Each number is 200 + 20 x the weight over its row's rms, rounded and kept within 0 to 999. Layers, rows and columns count from 0. The size before them is the row's rms in percent of the matrix's.

# o: layer 2 attention output (transposed), 128x64, rms 0.076, rows 124-127, columns 0-63
# v: layer 2 attention value, 128x64, rms 0.0611, rows 125-127, columns 0-63
# up: layer 2 MLP up, 256x64, rms 0.0879, rows 0-48, columns 0-63
# down: layer 2 MLP down (transposed), 256x64, rms 0.0875, rows 0-48, columns 0-63
o124,073,201,213,216,258,187,223,220,197,168,210,194,205,172,185,204,212,173,189,193,212,216,181,207,235,193,212,218,204,220,193,185,206,200,182,195,168,189,191,190,208,203,167,186,189,216,206,184,256,235,196,189,190,183,182,192,176,169,251,174,199,188,190,192,191
v125,087,203,195,191,223,183,185,187,216,195,195,163,203,176,198,213,181,205,180,154,188,199,158,233,204,160,208,190,248,194,200,228,225,197,200,179,210,184,208,209,208,199,177,189,209,196,201,231,212,218,213,183,219,215,213,245,232,210,195,176,198,189,240,218,191
o125,084,223,206,182,200,199,202,197,224,184,229,230,187,212,191,208,203,198,219,219,207,218,198,205,179,232,208,208,189,238,199,167,195,206,180,205,171,195,175,204,166,187,191,208,200,238,191,201,167,215,224,204,163,197,188,192,176,206,187,181,188,207,133,215,242
v126,086,186,227,232,174,200,209,195,192,185,176,209,227,186,219,215,169,185,209,205,204,177,200,180,181,207,219,217,201,228,177,174,231,197,204,244,180,210,211,208,205,173,202,222,174,182,214,220,206,169,253,199,186,198,195,206,223,218,177,157,177,202,227,205,192
o126,059,242,190,216,219,206,221,218,204,195,176,213,187,237,183,185,222,222,152,183,194,227,218,233,188,215,213,219,164,184,204,194,203,206,169,205,200,173,237,195,192,200,205,185,203,232,183,212,214,197,167,219,154,227,187,209,190,198,216,218,206,183,217,219,198
v127,103,196,189,229,263,205,179,195,219,206,194,175,192,219,190,193,182,197,241,184,214,227,217,201,216,183,173,206,194,216,167,193,197,208,222,199,216,218,169,213,171,216,165,209,175,198,199,204,191,210,207,236,185,187,218,186,174,183,189,199,193,219,211,174,247
o127,092,188,192,183,174,197,222,203,182,202,166,206,231,190,187,186,241,210,188,211,209,204,194,164,174,235,198,179,234,193,195,209,145,194,183,208,231,169,206,197,209,202,222,234,222,181,194,207,210,204,178,218,203,235,232,181,198,187,178,190,229,194,197,224,190
up0,110,207,213,205,203,200,187,211,203,176,209,165,217,195,175,184,202,167,220,214,238,179,191,213,244,229,206,231,186,192,192,215,186,203,202,229,146,183,205,205,217,214,216,178,164,232,168,179,197,173,209,213,200,228,187,185,233,198,188,224,195,195,193,213,180
down0,109,193,214,196,193,202,205,214,191,168,204,188,175,190,215,184,199,207,232,165,190,224,215,156,230,200,193,199,194,187,196,186,207,191,210,241,184,183,169,219,174,217,182,208,224,210,206,173,210,240,180,231,202,223,170,175,225,198,225,167,201,171,214,195,168
up1,100,218,234,217,198,188,232,222,200,220,197,214,198,174,202,202,182,222,221,201,231,182,174,183,216,190,197,209,191,238,197,176,200,232,187,190,187,219,232,225,189,204,195,217,190,216,213,176,192,160,224,173,187,203,225,186,187,185,156,184,186,172,196,230,165
down1,097,224,186,188,206,176,199,199,230,213,156,184,195,186,192,197,223,188,240,217,192,213,178,227,221,199,213,212,195,194,227,215,189,212,184,194,231,147,238,190,187,204,245,186,194,215,222,208,193,221,185,183,190,212,201,216,186,206,243,180,192,217,219,177,218
up2,108,210,193,196,201,238,185,204,182,224,175,161,190,197,149,225,239,225,217,185,249,205,173,199,216,212,201,211,207,213,180,202,172,202,193,209,197,210,223,208,226,213,210,190,220,204,180,213,203,170,184,186,202,200,196,194,205,177,173,210,186,163,234,193,167
down2,101,216,200,157,194,213,206,206,168,218,213,227,188,227,210,199,205,210,185,210,200,230,223,173,204,176,198,223,180,227,171,215,203,173,226,177,244,193,205,237,156,214,191,174,185,229,218,167,180,200,219,205,214,202,197,208,206,208,189,192,203,189,172,205,166
up3,136,211,176,206,217,185,166,162,211,185,211,163,199,197,188,217,215,179,229,233,208,185,189,170,187,195,176,191,222,183,229,181,207,211,213,198,190,223,208,188,194,224,192,198,201,162,194,163,184,212,199,185,256,180,222,240,223,214,223,202,193,203,207,185,190
down3,122,253,213,207,215,179,192,188,203,192,195,208,194,215,244,190,229,185,223,202,159,177,182,218,180,216,204,210,197,173,209,187,206,233,168,195,190,208,223,177,207,203,165,198,231,188,192,208,188,167,218,216,229,182,209,226,205,203,208,162,211,239,216,195,188
up4,105,173,224,193,169,224,172,223,193,191,261,202,213,221,204,175,185,189,218,232,212,178,190,171,175,177,224,204,192,205,223,196,213,249,204,199,189,214,213,172,217,200,196,190,193,205,196,180,196,171,206,179,237,181,194,219,179,198,195,194,218,219,220,185,176
down4,096,194,186,220,212,177,233,183,205,205,154,166,218,202,200,263,190,190,213,172,154,228,184,185,222,185,194,178,186,186,175,220,197,188,207,216,209,178,181,216,181,197,208,215,193,217,188,233,197,213,224,236,192,211,222,214,187,197,170,212,193,198,201,210,197
up5,104,178,198,212,232,223,224,211,196,193,205,221,226,203,231,202,210,199,177,174,218,215,186,197,187,210,197,215,230,219,178,205,197,216,180,221,221,244,168,202,158,208,240,199,195,196,169,217,194,217,190,201,203,211,189,151,206,180,173,174,188,180,165,206,181
down5,105,207,180,184,212,223,206,217,196,177,184,198,204,195,206,173,207,224,235,173,189,201,223,191,221,213,219,187,197,175,171,228,166,228,170,171,202,186,188,222,188,187,216,228,209,176,230,202,223,228,225,192,183,185,196,154,186,177,206,201,179,177,194,198,241
up6,082,186,178,225,192,189,183,234,180,238,194,208,196,221,178,231,215,177,247,204,221,200,182,195,197,193,186,161,186,209,196,188,207,227,176,213,193,218,205,175,190,211,211,183,195,216,190,153,201,178,206,207,200,199,179,186,217,247,188,215,219,152,200,210,215
down6,086,187,212,182,176,173,207,163,202,185,196,192,193,185,224,184,229,203,201,197,189,246,247,239,161,223,193,180,228,178,207,174,237,222,211,186,217,188,181,214,195,190,217,215,209,218,186,224,188,199,195,210,208,207,155,194,193,210,225,182,204,189,222,185,194
up7,083,200,210,204,205,203,200,192,212,182,206,183,196,211,159,190,173,199,187,210,198,183,224,195,217,178,193,231,214,220,186,189,212,238,240,197,203,206,194,191,209,156,206,180,196,232,210,187,219,178,248,182,202,162,192,201,146,246,227,202,218,200,207,201,202
down7,082,187,207,218,180,205,214,204,211,205,173,213,203,198,229,204,194,205,204,194,173,199,182,186,181,218,217,182,217,197,224,214,172,183,191,200,235,224,186,192,151,227,206,230,227,202,180,229,176,201,179,179,208,265,203,213,231,173,177,200,177,222,199,206,187
up8,087,212,232,201,202,243,216,209,182,183,173,216,209,184,189,198,222,184,187,200,173,230,178,230,230,172,207,201,191,209,181,224,217,205,183,194,199,208,183,174,173,178,238,208,184,240,160,171,191,175,203,208,202,222,206,181,229,169,180,222,202,200,207,182,202
down8,090,233,187,203,199,169,207,202,188,204,191,186,192,208,196,229,200,224,237,165,203,178,206,176,214,199,179,176,172,211,163,181,197,224,214,227,209,196,218,221,205,164,181,177,177,182,225,177,191,218,236,206,189,163,188,221,179,225,213,189,184,224,177,215,218
up9,097,201,192,197,187,189,183,187,188,198,192,181,217,203,186,224,188,162,171,202,227,167,199,234,210,206,191,236,183,204,219,217,233,199,208,226,196,223,187,178,187,158,210,207,167,186,209,219,203,207,216,232,225,189,213,192,237,249,216,195,182,172,183,225,192
down9,098,178,205,204,215,190,242,199,193,198,194,222,194,183,186,187,209,201,202,194,182,217,195,173,207,227,208,168,232,199,176,202,177,211,215,169,211,190,204,219,232,207,205,187,277,203,191,180,194,183,183,163,190,240,175,214,185,181,175,215,193,210,219,183,200
up10,122,204,203,196,219,212,239,178,216,188,200,163,216,231,193,191,233,175,207,194,207,186,190,243,214,223,156,205,211,198,194,208,191,190,202,193,180,178,198,229,173,190,178,233,192,191,217,195,204,204,232,159,169,159,184,203,169,217,204,190,187,227,211,197,216
down10,112,220,205,194,180,200,221,196,183,166,186,194,203,227,204,219,212,188,208,230,166,168,183,175,197,220,203,186,198,177,179,162,199,223,239,232,195,177,195,189,218,194,214,187,223,185,185,195,178,196,219,222,228,204,198,181,186,218,251,246,218,190,183,192,211
up11,094,215,217,224,158,214,179,199,192,237,183,169,228,242,172,200,203,180,216,196,219,206,227,222,198,213,192,207,186,179,204,189,189,229,190,189,156,192,223,196,193,207,174,228,189,154,250,210,189,211,225,201,177,202,203,203,210,211,199,205,218,188,191,203,184
down11,096,190,208,190,224,197,216,206,195,177,230,248,193,142,209,201,201,214,187,177,184,190,172,182,190,161,199,206,206,224,190,228,211,193,210,175,240,220,187,220,211,195,218,188,217,203,185,149,196,216,187,190,226,210,184,193,212,182,187,211,168,221,196,196,224
up12,109,174,210,226,172,217,203,212,208,205,215,225,190,205,172,221,153,214,167,175,170,200,179,215,207,154,202,222,180,220,171,196,220,192,197,185,206,221,173,210,186,183,221,209,176,242,194,202,192,172,223,196,233,220,224,198,208,196,196,181,227,206,202,176,206
down12,101,227,158,162,240,189,207,200,192,193,194,162,219,205,222,182,230,198,210,229,215,237,220,199,205,233,202,183,203,181,207,179,177,227,189,216,201,180,218,175,194,191,198,203,201,166,208,183,217,227,172,200,232,176,176,184,202,207,190,209,178,180,188,229,205
up13,100,192,195,232,178,206,148,213,166,194,201,213,214,181,195,187,238,221,184,234,201,204,180,187,198,200,155,208,183,189,198,183,244,234,189,239,193,172,199,205,241,214,224,175,215,187,193,179,201,195,203,198,206,191,203,192,192,207,184,225,220,205,170,208,210
down13,113,187,176,243,216,166,181,182,192,236,206,222,186,232,233,210,187,221,192,199,180,199,179,197,205,200,169,209,156,161,183,227,223,222,212,219,220,196,178,221,204,186,223,174,186,208,191,187,199,223,208,195,184,202,203,196,211,202,196,169,199,220,183,241,178
up14,101,215,213,194,204,223,250,203,191,199,204,251,191,197,214,192,170,195,204,181,184,194,206,191,214,185,174,187,187,211,177,157,210,219,195,199,217,200,191,244,206,165,195,232,210,214,201,193,201,148,229,207,190,217,212,180,173,153,203,210,203,213,212,198,189
down14,093,178,184,203,202,187,174,188,213,187,200,178,199,192,203,212,213,194,181,236,185,189,174,227,207,198,201,213,170,159,193,235,189,190,194,200,204,205,202,171,195,232,230,176,197,194,184,209,211,259,231,179,189,168,175,229,204,232,199,217,159,200,218,193,213
up15,100,202,188,223,213,186,216,179,193,217,217,157,192,218,185,222,219,192,194,239,197,184,206,201,232,216,225,210,167,206,170,193,191,243,208,212,173,196,202,184,210,220,215,191,182,206,201,212,191,255,227,184,166,152,185,208,188,225,202,198,189,203,206,224,198
down15,094,197,240,210,218,195,192,216,193,193,192,212,214,202,211,201,190,191,192,224,176,204,182,210,162,173,203,202,208,190,222,216,185,173,198,169,227,208,185,194,210,205,170,244,209,190,180,193,255,184,219,177,233,231,177,153,176,183,228,219,198,210,198,191,199
up16,100,218,175,208,209,189,204,200,197,184,220,235,226,232,236,144,203,176,188,201,208,168,201,175,183,183,198,206,186,208,168,169,217,195,199,213,219,174,237,196,216,208,186,213,182,178,161,159,211,207,219,210,224,201,212,200,195,216,215,223,194,221,193,222,190
down16,094,154,200,177,154,229,196,156,209,210,205,202,210,197,192,214,194,195,194,197,225,198,177,196,223,211,198,180,202,160,225,212,206,184,193,188,214,207,185,186,197,209,208,191,231,193,215,201,217,195,134,185,179,214,202,242,234,196,191,200,198,190,209,238,198
up17,101,202,196,178,227,249,196,181,259,192,200,190,187,205,217,202,186,180,189,204,210,203,228,191,202,199,208,202,219,178,195,237,193,200,188,185,216,176,201,184,179,203,176,218,251,198,196,168,181,221,196,212,208,199,200,218,196,197,245,198,188,234,155,183,206
down17,087,192,217,232,168,168,194,243,134,213,202,214,196,207,189,198,215,223,224,180,221,196,178,203,194,185,204,186,177,222,201,177,219,188,203,236,186,217,186,216,205,189,212,196,179,217,207,218,203,203,208,185,181,195,227,173,222,195,160,198,201,176,237,212,211
up18,110,166,231,185,181,192,212,187,183,191,228,192,173,217,204,195,187,217,256,198,199,193,198,176,186,209,173,193,201,233,222,248,154,180,195,176,205,228,188,185,195,205,187,212,193,198,191,193,212,196,177,229,223,190,213,222,239,207,181,198,213,201,195,193,164
down18,114,173,204,227,157,187,213,192,201,209,211,192,178,215,201,219,183,193,218,176,199,182,185,178,187,197,210,213,162,195,246,206,211,206,195,227,207,192,245,203,198,186,187,189,215,185,206,209,174,226,208,173,191,187,195,193,174,222,240,247,191,242,183,185,180
up19,089,243,186,206,215,182,222,192,185,180,199,183,208,202,196,188,216,195,213,235,247,204,181,213,208,230,217,198,215,194,229,181,176,181,184,202,184,239,199,225,208,214,219,169,201,214,191,136,194,210,229,183,209,219,178,197,190,207,187,192,215,223,181,174,181
down19,100,243,200,211,169,184,223,235,208,191,214,215,193,188,221,181,176,182,197,177,248,173,211,207,231,216,201,173,192,196,215,202,173,209,163,188,185,233,200,214,198,175,238,181,239,191,201,182,180,165,202,210,197,205,207,203,220,185,176,210,208,220,192,182,191
up20,099,145,177,221,194,187,180,191,224,189,204,201,249,214,206,201,206,230,176,194,191,236,203,190,191,206,203,183,241,181,184,219,171,194,198,193,212,222,209,223,215,191,195,227,173,234,194,224,171,216,186,205,181,221,191,212,214,208,165,227,176,209,223,206,200
down20,090,149,219,202,195,205,190,230,215,227,192,206,192,212,195,218,188,217,216,177,207,232,215,228,206,162,211,243,186,195,209,218,192,208,166,170,212,190,191,206,198,192,178,207,212,219,241,179,186,168,192,236,180,167,193,191,183,210,221,219,178,190,200,169,200
up21,079,154,224,184,217,185,218,182,184,169,210,196,223,180,183,156,213,172,158,218,184,205,215,210,200,212,203,207,216,186,193,175,229,190,253,205,184,178,215,179,222,161,198,201,197,188,203,190,218,211,191,170,192,175,180,214,188,235,195,200,207,193,189,193,213
down21,071,211,208,224,204,217,184,212,211,242,200,191,189,198,198,208,191,236,216,184,193,189,156,195,234,177,173,210,199,219,186,220,157,225,181,216,188,226,164,215,159,216,220,177,215,188,185,183,214,194,206,207,229,232,217,186,216,173,185,184,183,195,205,229,199
up22,098,197,163,192,186,183,189,171,194,185,199,189,223,237,215,217,258,171,168,238,214,167,213,217,210,183,184,216,201,180,224,195,220,205,213,201,228,199,198,226,196,203,219,202,213,183,203,229,194,197,206,166,171,202,185,208,218,221,212,208,189,228,166,211,184
down22,097,210,196,161,188,172,220,238,215,183,199,219,225,183,198,180,179,228,205,183,185,197,232,174,211,208,162,238,222,221,171,218,162,203,188,204,210,209,204,216,176,171,199,170,220,155,216,209,233,203,218,185,200,205,209,215,191,167,194,205,196,204,196,204,199
up23,097,216,209,208,205,203,183,219,188,215,215,185,190,246,181,179,199,164,202,223,174,186,210,169,239,200,190,236,196,189,187,213,218,201,169,217,165,199,173,189,175,215,187,207,181,176,196,192,181,223,245,184,216,215,196,197,172,185,196,174,224,191,216,220,234
down23,100,212,226,171,213,199,206,173,200,195,190,186,187,135,197,218,204,188,223,196,232,239,200,200,184,221,217,195,191,219,192,172,207,204,220,183,179,196,200,250,204,180,184,220,200,185,200,193,214,187,185,237,197,173,221,163,206,192,239,210,201,223,194,194,178
up24,088,180,224,167,177,205,225,219,206,160,221,211,197,222,200,171,186,191,182,203,193,190,218,163,184,197,209,207,194,206,170,230,191,207,219,221,229,196,221,191,225,181,210,231,191,154,220,211,209,190,181,180,197,182,224,207,160,182,218,214,201,192,234,169,209
down24,085,228,207,220,254,206,202,210,214,224,206,184,204,194,166,213,195,186,188,197,205,208,215,226,238,201,205,183,212,172,200,177,215,226,187,163,185,199,172,206,171,225,179,170,219,194,157,190,209,197,212,204,195,240,169,179,224,178,203,198,175,203,208,227,199
up25,087,193,187,194,201,184,212,182,203,173,229,184,232,199,205,230,194,180,152,201,211,208,210,221,212,171,216,216,241,195,178,217,213,201,166,202,168,213,209,244,189,227,186,215,182,201,180,199,185,162,216,174,174,214,233,192,182,189,197,200,201,222,196,228,178
down25,100,212,244,158,203,168,182,208,185,191,193,202,182,202,187,175,202,231,211,227,196,213,209,198,210,218,191,191,159,208,197,215,204,204,225,245,206,182,212,162,235,166,224,195,190,193,188,220,162,202,185,202,197,205,206,203,225,228,217,207,196,240,198,177,187
up26,126,210,187,214,183,225,220,183,214,206,221,196,189,225,202,196,170,193,151,178,202,238,183,241,186,205,202,216,217,160,220,222,182,183,198,178,194,240,200,189,189,163,202,199,182,252,183,219,187,196,202,206,234,204,206,203,221,183,178,193,215,195,207,184,218
down26,126,208,201,200,223,165,211,173,224,166,224,191,213,234,204,167,182,192,180,202,238,179,193,202,194,194,178,196,189,184,224,208,169,223,202,161,193,209,200,191,190,193,220,188,193,225,172,244,241,235,214,205,210,203,234,223,186,191,171,194,197,183,200,192,188
up27,109,211,220,211,215,199,231,216,187,195,220,221,192,186,234,190,193,209,203,185,203,174,215,213,204,188,187,194,183,247,200,210,194,215,183,223,200,203,198,133,180,212,242,191,192,216,209,145,186,196,184,185,192,200,210,159,213,180,184,202,208,211,167,220,186
down27,091,216,181,197,181,195,173,162,191,195,228,194,186,194,188,198,210,205,222,164,202,208,145,175,193,220,194,231,225,177,177,170,210,191,210,221,219,193,197,217,207,195,151,190,190,194,205,222,208,233,232,201,234,189,182,243,195,212,221,218,182,192,206,196,194
up28,102,212,199,183,182,230,202,190,211,236,202,165,195,189,206,209,227,222,201,230,211,207,190,173,188,179,181,222,237,180,162,215,215,236,193,204,185,236,214,185,214,222,224,188,217,215,191,207,163,202,196,168,162,213,189,205,201,208,215,172,208,197,195,193,158
down28,108,157,236,220,228,193,197,197,151,171,234,197,203,218,203,185,193,218,207,227,221,201,206,202,203,205,218,189,195,209,161,167,222,207,213,209,183,216,190,197,218,229,237,168,207,190,176,202,161,194,185,185,197,177,198,201,206,189,228,192,168,207,186,202,173
up29,089,198,165,202,212,168,182,210,219,227,246,221,206,172,216,194,193,214,195,194,177,201,181,226,219,203,208,189,198,205,150,151,207,194,193,208,208,209,213,230,173,199,194,222,183,218,211,206,206,219,202,175,219,220,208,216,188,198,152,171,193,198,212,172,231
down29,089,192,210,174,210,204,175,234,200,185,200,160,216,215,172,220,213,208,226,177,209,206,205,234,199,165,217,210,195,197,235,205,231,201,198,187,234,198,198,181,191,208,196,225,210,175,180,170,161,220,220,220,195,233,200,160,205,195,247,181,196,202,194,212,200
up30,101,177,190,158,204,213,185,202,217,211,200,199,198,205,170,220,230,159,200,204,232,210,195,207,173,199,211,211,204,180,174,210,179,207,189,223,225,208,224,224,206,200,188,206,222,205,140,175,243,191,227,165,194,181,191,191,181,219,197,211,192,191,236,188,214
down30,094,212,205,216,188,193,193,151,203,179,175,223,181,190,212,184,205,222,153,217,196,202,214,196,204,206,191,188,211,199,211,177,229,184,202,217,163,205,208,198,186,200,182,210,193,203,215,175,161,221,222,252,219,220,181,239,193,174,230,196,197,217,175,201,231
up31,115,219,198,200,171,167,191,168,201,177,243,204,218,183,181,158,218,213,182,203,177,191,179,213,191,203,194,184,201,180,188,191,190,161,228,216,171,201,206,203,206,223,229,192,217,226,193,221,211,186,227,187,215,218,196,198,227,227,156,187,184,235,210,187,224
down31,138,209,199,201,188,206,195,182,200,176,212,179,206,212,217,175,210,204,230,190,174,182,198,234,173,213,201,145,199,200,197,218,203,192,189,179,185,219,247,184,194,226,163,217,198,227,198,217,179,194,201,177,224,217,207,216,209,189,157,170,198,240,200,181,232
up32,101,210,177,211,181,216,214,193,188,208,239,195,157,217,203,170,200,214,206,187,217,219,197,196,201,205,222,208,183,201,236,212,185,206,170,202,182,191,189,179,213,204,251,196,235,206,227,176,219,237,195,180,252,191,195,218,195,181,167,214,180,205,219,181,212
down32,097,212,185,193,199,185,239,138,187,201,218,198,213,207,161,181,207,181,201,229,212,212,190,199,174,200,194,219,219,203,219,221,210,214,200,197,163,193,185,205,200,190,223,193,233,215,217,210,231,216,205,166,193,218,190,225,182,187,151,203,167,197,194,232,185
up33,112,202,178,203,213,206,219,176,230,163,190,226,213,196,210,218,209,201,187,215,224,221,215,174,187,175,174,189,228,164,250,215,211,197,217,232,201,207,218,224,214,178,205,203,231,191,213,208,206,189,201,209,155,189,192,179,179,214,193,218,191,176,172,222,163
down33,100,180,217,229,203,181,170,191,161,169,187,195,211,226,233,168,180,232,210,207,202,201,176,230,212,178,193,207,155,196,174,221,226,203,190,211,168,188,196,187,222,226,206,170,210,194,214,177,221,228,197,220,194,209,195,240,215,220,216,189,194,193,199,194,223
up34,111,204,182,191,243,186,186,186,212,204,183,213,206,201,227,181,191,205,185,210,220,178,209,207,227,182,182,191,207,193,227,210,223,221,217,232,241,208,201,164,218,180,213,169,198,182,203,145,168,191,194,215,217,203,210,169,189,198,216,230,217,183,160,220,213
down34,101,202,250,197,167,197,204,200,199,173,194,172,187,210,191,199,222,163,232,200,178,194,173,235,197,227,205,190,157,195,186,204,188,185,168,209,185,200,206,244,215,197,191,205,201,236,206,214,210,233,194,184,211,210,206,212,173,218,181,174,167,201,235,210,200
up35,097,201,167,195,202,213,211,236,222,190,189,198,197,199,187,200,187,211,216,177,209,198,146,199,245,200,188,202,251,195,219,214,167,201,209,210,206,217,219,241,195,203,184,196,176,211,206,200,232,240,185,185,205,158,200,192,185,202,205,199,217,210,218,197,155
down35,097,197,236,189,211,216,212,205,175,203,188,196,196,210,221,207,211,201,205,204,172,189,236,195,217,252,219,185,194,232,225,196,243,173,172,195,221,162,216,168,184,219,200,166,223,206,205,202,178,195,197,189,159,173,192,213,210,180,194,237,212,191,192,207,189
up36,108,184,177,205,245,193,192,215,174,188,202,242,200,177,202,201,221,192,219,193,193,211,170,183,209,221,186,176,188,181,204,173,187,179,201,201,184,196,203,201,219,238,247,226,227,183,179,218,193,188,180,205,191,191,216,199,224,226,173,245,191,197,167,225,188
down36,106,170,184,184,191,180,194,201,191,200,193,196,230,196,223,195,199,218,200,221,189,207,207,214,202,188,203,207,194,198,211,191,192,217,187,162,175,196,189,180,183,221,252,209,224,216,214,235,186,153,214,207,183,227,238,230,228,217,158,173,231,172,205,198,187
up37,098,156,195,214,230,217,241,205,203,177,223,230,207,182,212,210,191,194,219,231,192,207,212,186,214,222,193,178,214,233,175,196,178,182,185,198,192,184,207,151,221,223,198,201,199,222,185,179,243,187,202,195,162,215,219,181,192,173,202,201,201,190,164,210,183
down37,092,207,223,195,222,177,172,203,197,190,225,207,235,212,196,197,223,206,180,209,199,198,207,199,214,184,203,240,195,199,211,204,192,199,223,228,208,207,176,217,162,200,184,165,189,209,194,216,155,226,237,210,241,211,185,174,234,205,210,166,167,186,209,168,187
up38,110,202,202,244,178,215,213,209,199,203,185,248,186,212,176,192,165,208,236,182,213,206,187,176,208,214,215,209,188,230,196,201,188,223,181,193,196,207,213,177,215,188,167,194,183,220,188,189,226,210,169,200,227,195,204,208,126,174,188,218,192,203,208,196,198
down38,103,210,187,194,218,173,181,203,191,194,193,165,194,180,227,197,237,198,194,209,202,205,188,230,180,200,199,185,210,198,200,198,184,204,213,212,181,212,208,202,192,242,227,202,200,175,206,228,182,209,185,214,189,203,194,151,275,200,211,148,196,214,200,223,214
up39,091,205,211,176,200,211,207,220,192,206,219,208,183,236,251,156,207,186,222,170,188,204,225,197,187,233,192,193,208,189,190,162,185,224,194,175,178,222,191,202,196,170,205,235,212,191,219,218,157,220,223,191,182,171,181,202,197,190,182,172,212,206,170,200,209
down39,094,177,183,207,193,255,171,204,212,184,201,224,210,192,180,197,230,231,187,226,262,176,218,219,224,169,220,231,182,207,196,221,214,192,185,194,189,160,205,201,206,181,213,183,196,205,191,196,203,204,190,204,207,225,206,219,161,200,175,196,196,192,181,222,196
up40,094,170,241,166,188,188,213,197,213,180,234,218,234,194,198,184,197,161,205,189,210,179,215,220,188,181,217,193,177,191,180,223,201,193,210,208,218,191,231,225,217,174,214,208,215,226,167,158,169,219,202,211,208,189,216,190,212,224,211,207,170,207,215,235,182
down40,089,206,203,215,197,222,205,204,214,199,169,209,185,175,216,202,225,258,190,191,220,231,175,166,210,198,179,196,200,223,195,175,213,197,175,181,201,235,165,175,190,201,150,182,208,194,198,212,212,207,185,175,237,213,199,211,207,195,217,220,247,203,186,189,203
up41,096,205,210,215,203,186,161,197,187,200,205,179,225,240,198,203,184,160,211,204,212,204,216,169,212,185,170,194,177,225,170,156,208,206,234,208,176,197,205,229,156,216,219,199,169,217,199,215,184,205,222,203,214,206,201,202,214,193,228,193,170,214,241,183,194
down41,107,164,211,187,186,220,227,226,208,203,159,198,191,198,164,204,206,231,200,191,176,229,203,211,206,233,205,202,204,195,248,228,178,181,199,191,211,187,195,169,224,149,197,217,224,227,205,193,208,173,192,216,222,181,186,185,179,208,181,204,209,181,183,231,194
up42,098,178,214,238,217,176,221,199,207,209,190,195,188,181,184,207,202,230,163,183,208,209,212,207,252,191,185,186,238,209,190,186,208,240,207,208,204,213,159,172,198,171,194,204,199,210,210,215,193,199,219,176,176,200,195,194,199,230,171,201,218,222,144,203,201
down42,100,232,194,202,201,228,184,191,216,219,199,218,191,230,191,191,189,207,227,203,192,206,180,245,155,218,204,234,174,216,197,198,156,168,193,169,204,195,218,219,205,228,189,199,198,193,191,175,200,229,209,204,219,213,217,204,193,195,246,217,189,211,229,167,176
up43,098,219,203,194,243,213,194,226,235,217,194,175,210,218,197,200,186,170,221,216,222,199,185,176,229,186,186,208,224,182,195,210,198,228,178,215,174,207,204,177,192,227,160,195,220,205,138,200,219,180,197,153,205,185,179,197,216,203,206,206,219,197,216,184,191
down43,098,189,206,208,179,196,196,176,182,165,206,213,147,194,212,191,199,223,180,199,182,216,231,212,186,200,202,184,158,207,206,171,221,194,224,199,217,190,210,200,188,165,230,209,199,191,228,189,195,223,204,259,198,197,228,202,169,208,197,201,150,192,197,211,220
up44,111,201,197,180,204,188,179,160,201,181,171,214,229,180,230,224,226,199,195,209,170,222,172,195,188,198,174,191,223,200,209,162,190,217,234,201,211,224,193,220,215,201,190,205,165,178,229,189,219,216,206,192,217,198,203,224,212,246,203,200,189,224,176,217,158
down44,109,214,203,215,227,164,200,198,205,192,245,171,191,244,220,196,226,188,207,165,197,203,253,196,185,166,196,231,203,185,192,238,232,209,205,197,225,168,216,182,194,194,192,217,187,178,177,187,196,210,208,223,181,185,181,207,176,181,218,183,200,195,208,188,192
up45,091,179,217,192,209,175,190,215,202,209,230,207,162,203,217,217,153,182,218,193,229,198,230,185,195,203,188,204,192,183,162,201,199,226,193,248,204,187,215,172,211,217,197,205,229,217,166,194,182,167,196,172,172,206,192,198,218,197,218,169,221,203,167,221,184
down45,089,225,162,218,160,201,190,214,196,202,172,180,203,193,198,170,220,209,195,174,205,191,186,232,196,210,196,220,185,192,217,209,211,197,198,205,202,220,202,195,183,172,163,204,178,189,220,241,215,246,205,208,241,188,207,202,218,205,206,204,199,178,224,139,209
up46,108,204,210,214,213,185,230,178,205,221,224,234,197,199,206,215,169,202,202,206,134,212,164,189,203,232,179,166,225,183,194,161,223,171,217,220,213,180,205,224,232,207,191,214,210,227,166,199,191,207,185,218,199,197,195,218,197,197,185,201,179,215,214,214,188
down46,110,229,167,199,204,195,229,199,179,172,208,177,231,250,200,156,180,184,213,202,237,209,250,204,208,196,201,176,185,212,197,202,205,229,198,215,218,217,230,227,171,187,193,214,185,223,208,215,182,188,191,214,182,208,198,208,213,217,188,201,203,153,201,204,207
up47,101,209,197,217,242,221,187,217,148,199,187,193,206,207,202,164,229,191,190,176,222,223,214,219,205,190,170,191,190,208,209,176,202,191,186,208,206,177,217,207,185,222,208,204,212,194,178,181,146,227,172,190,216,217,180,195,238,189,175,238,203,186,209,196,226
down47,094,180,226,201,153,192,220,197,201,169,213,200,176,198,178,199,223,236,203,242,164,207,182,205,174,203,207,205,229,194,219,247,219,226,227,210,209,209,168,191,212,182,187,206,203,202,202,204,239,181,184,207,201,221,216,194,181,200,205,156,212,202,188,218,184
up48,092,206,197,196,216,223,176,172,205,177,226,157,228,213,200,176,193,197,200,201,206,165,214,171,240,213,186,203,176,183,171,230,193,236,199,178,195,174,190,202,199,225,186,192,180,170,232,167,188,196,211,204,231,193,195,230,219,200,225,201,206,233,189,190,183
down48,090,181,225,182,196,189,194,228,203,228,202,199,175,186,186,208,196,195,218,182,169,217,182,213,162,184,218,177,195,209,236,170,216,161,200,223,172,224,216,212,194,188,214,196,225,187,167,217,211,224,227,235,195,186,194,144,197,208,211,225,196,183,204,214,211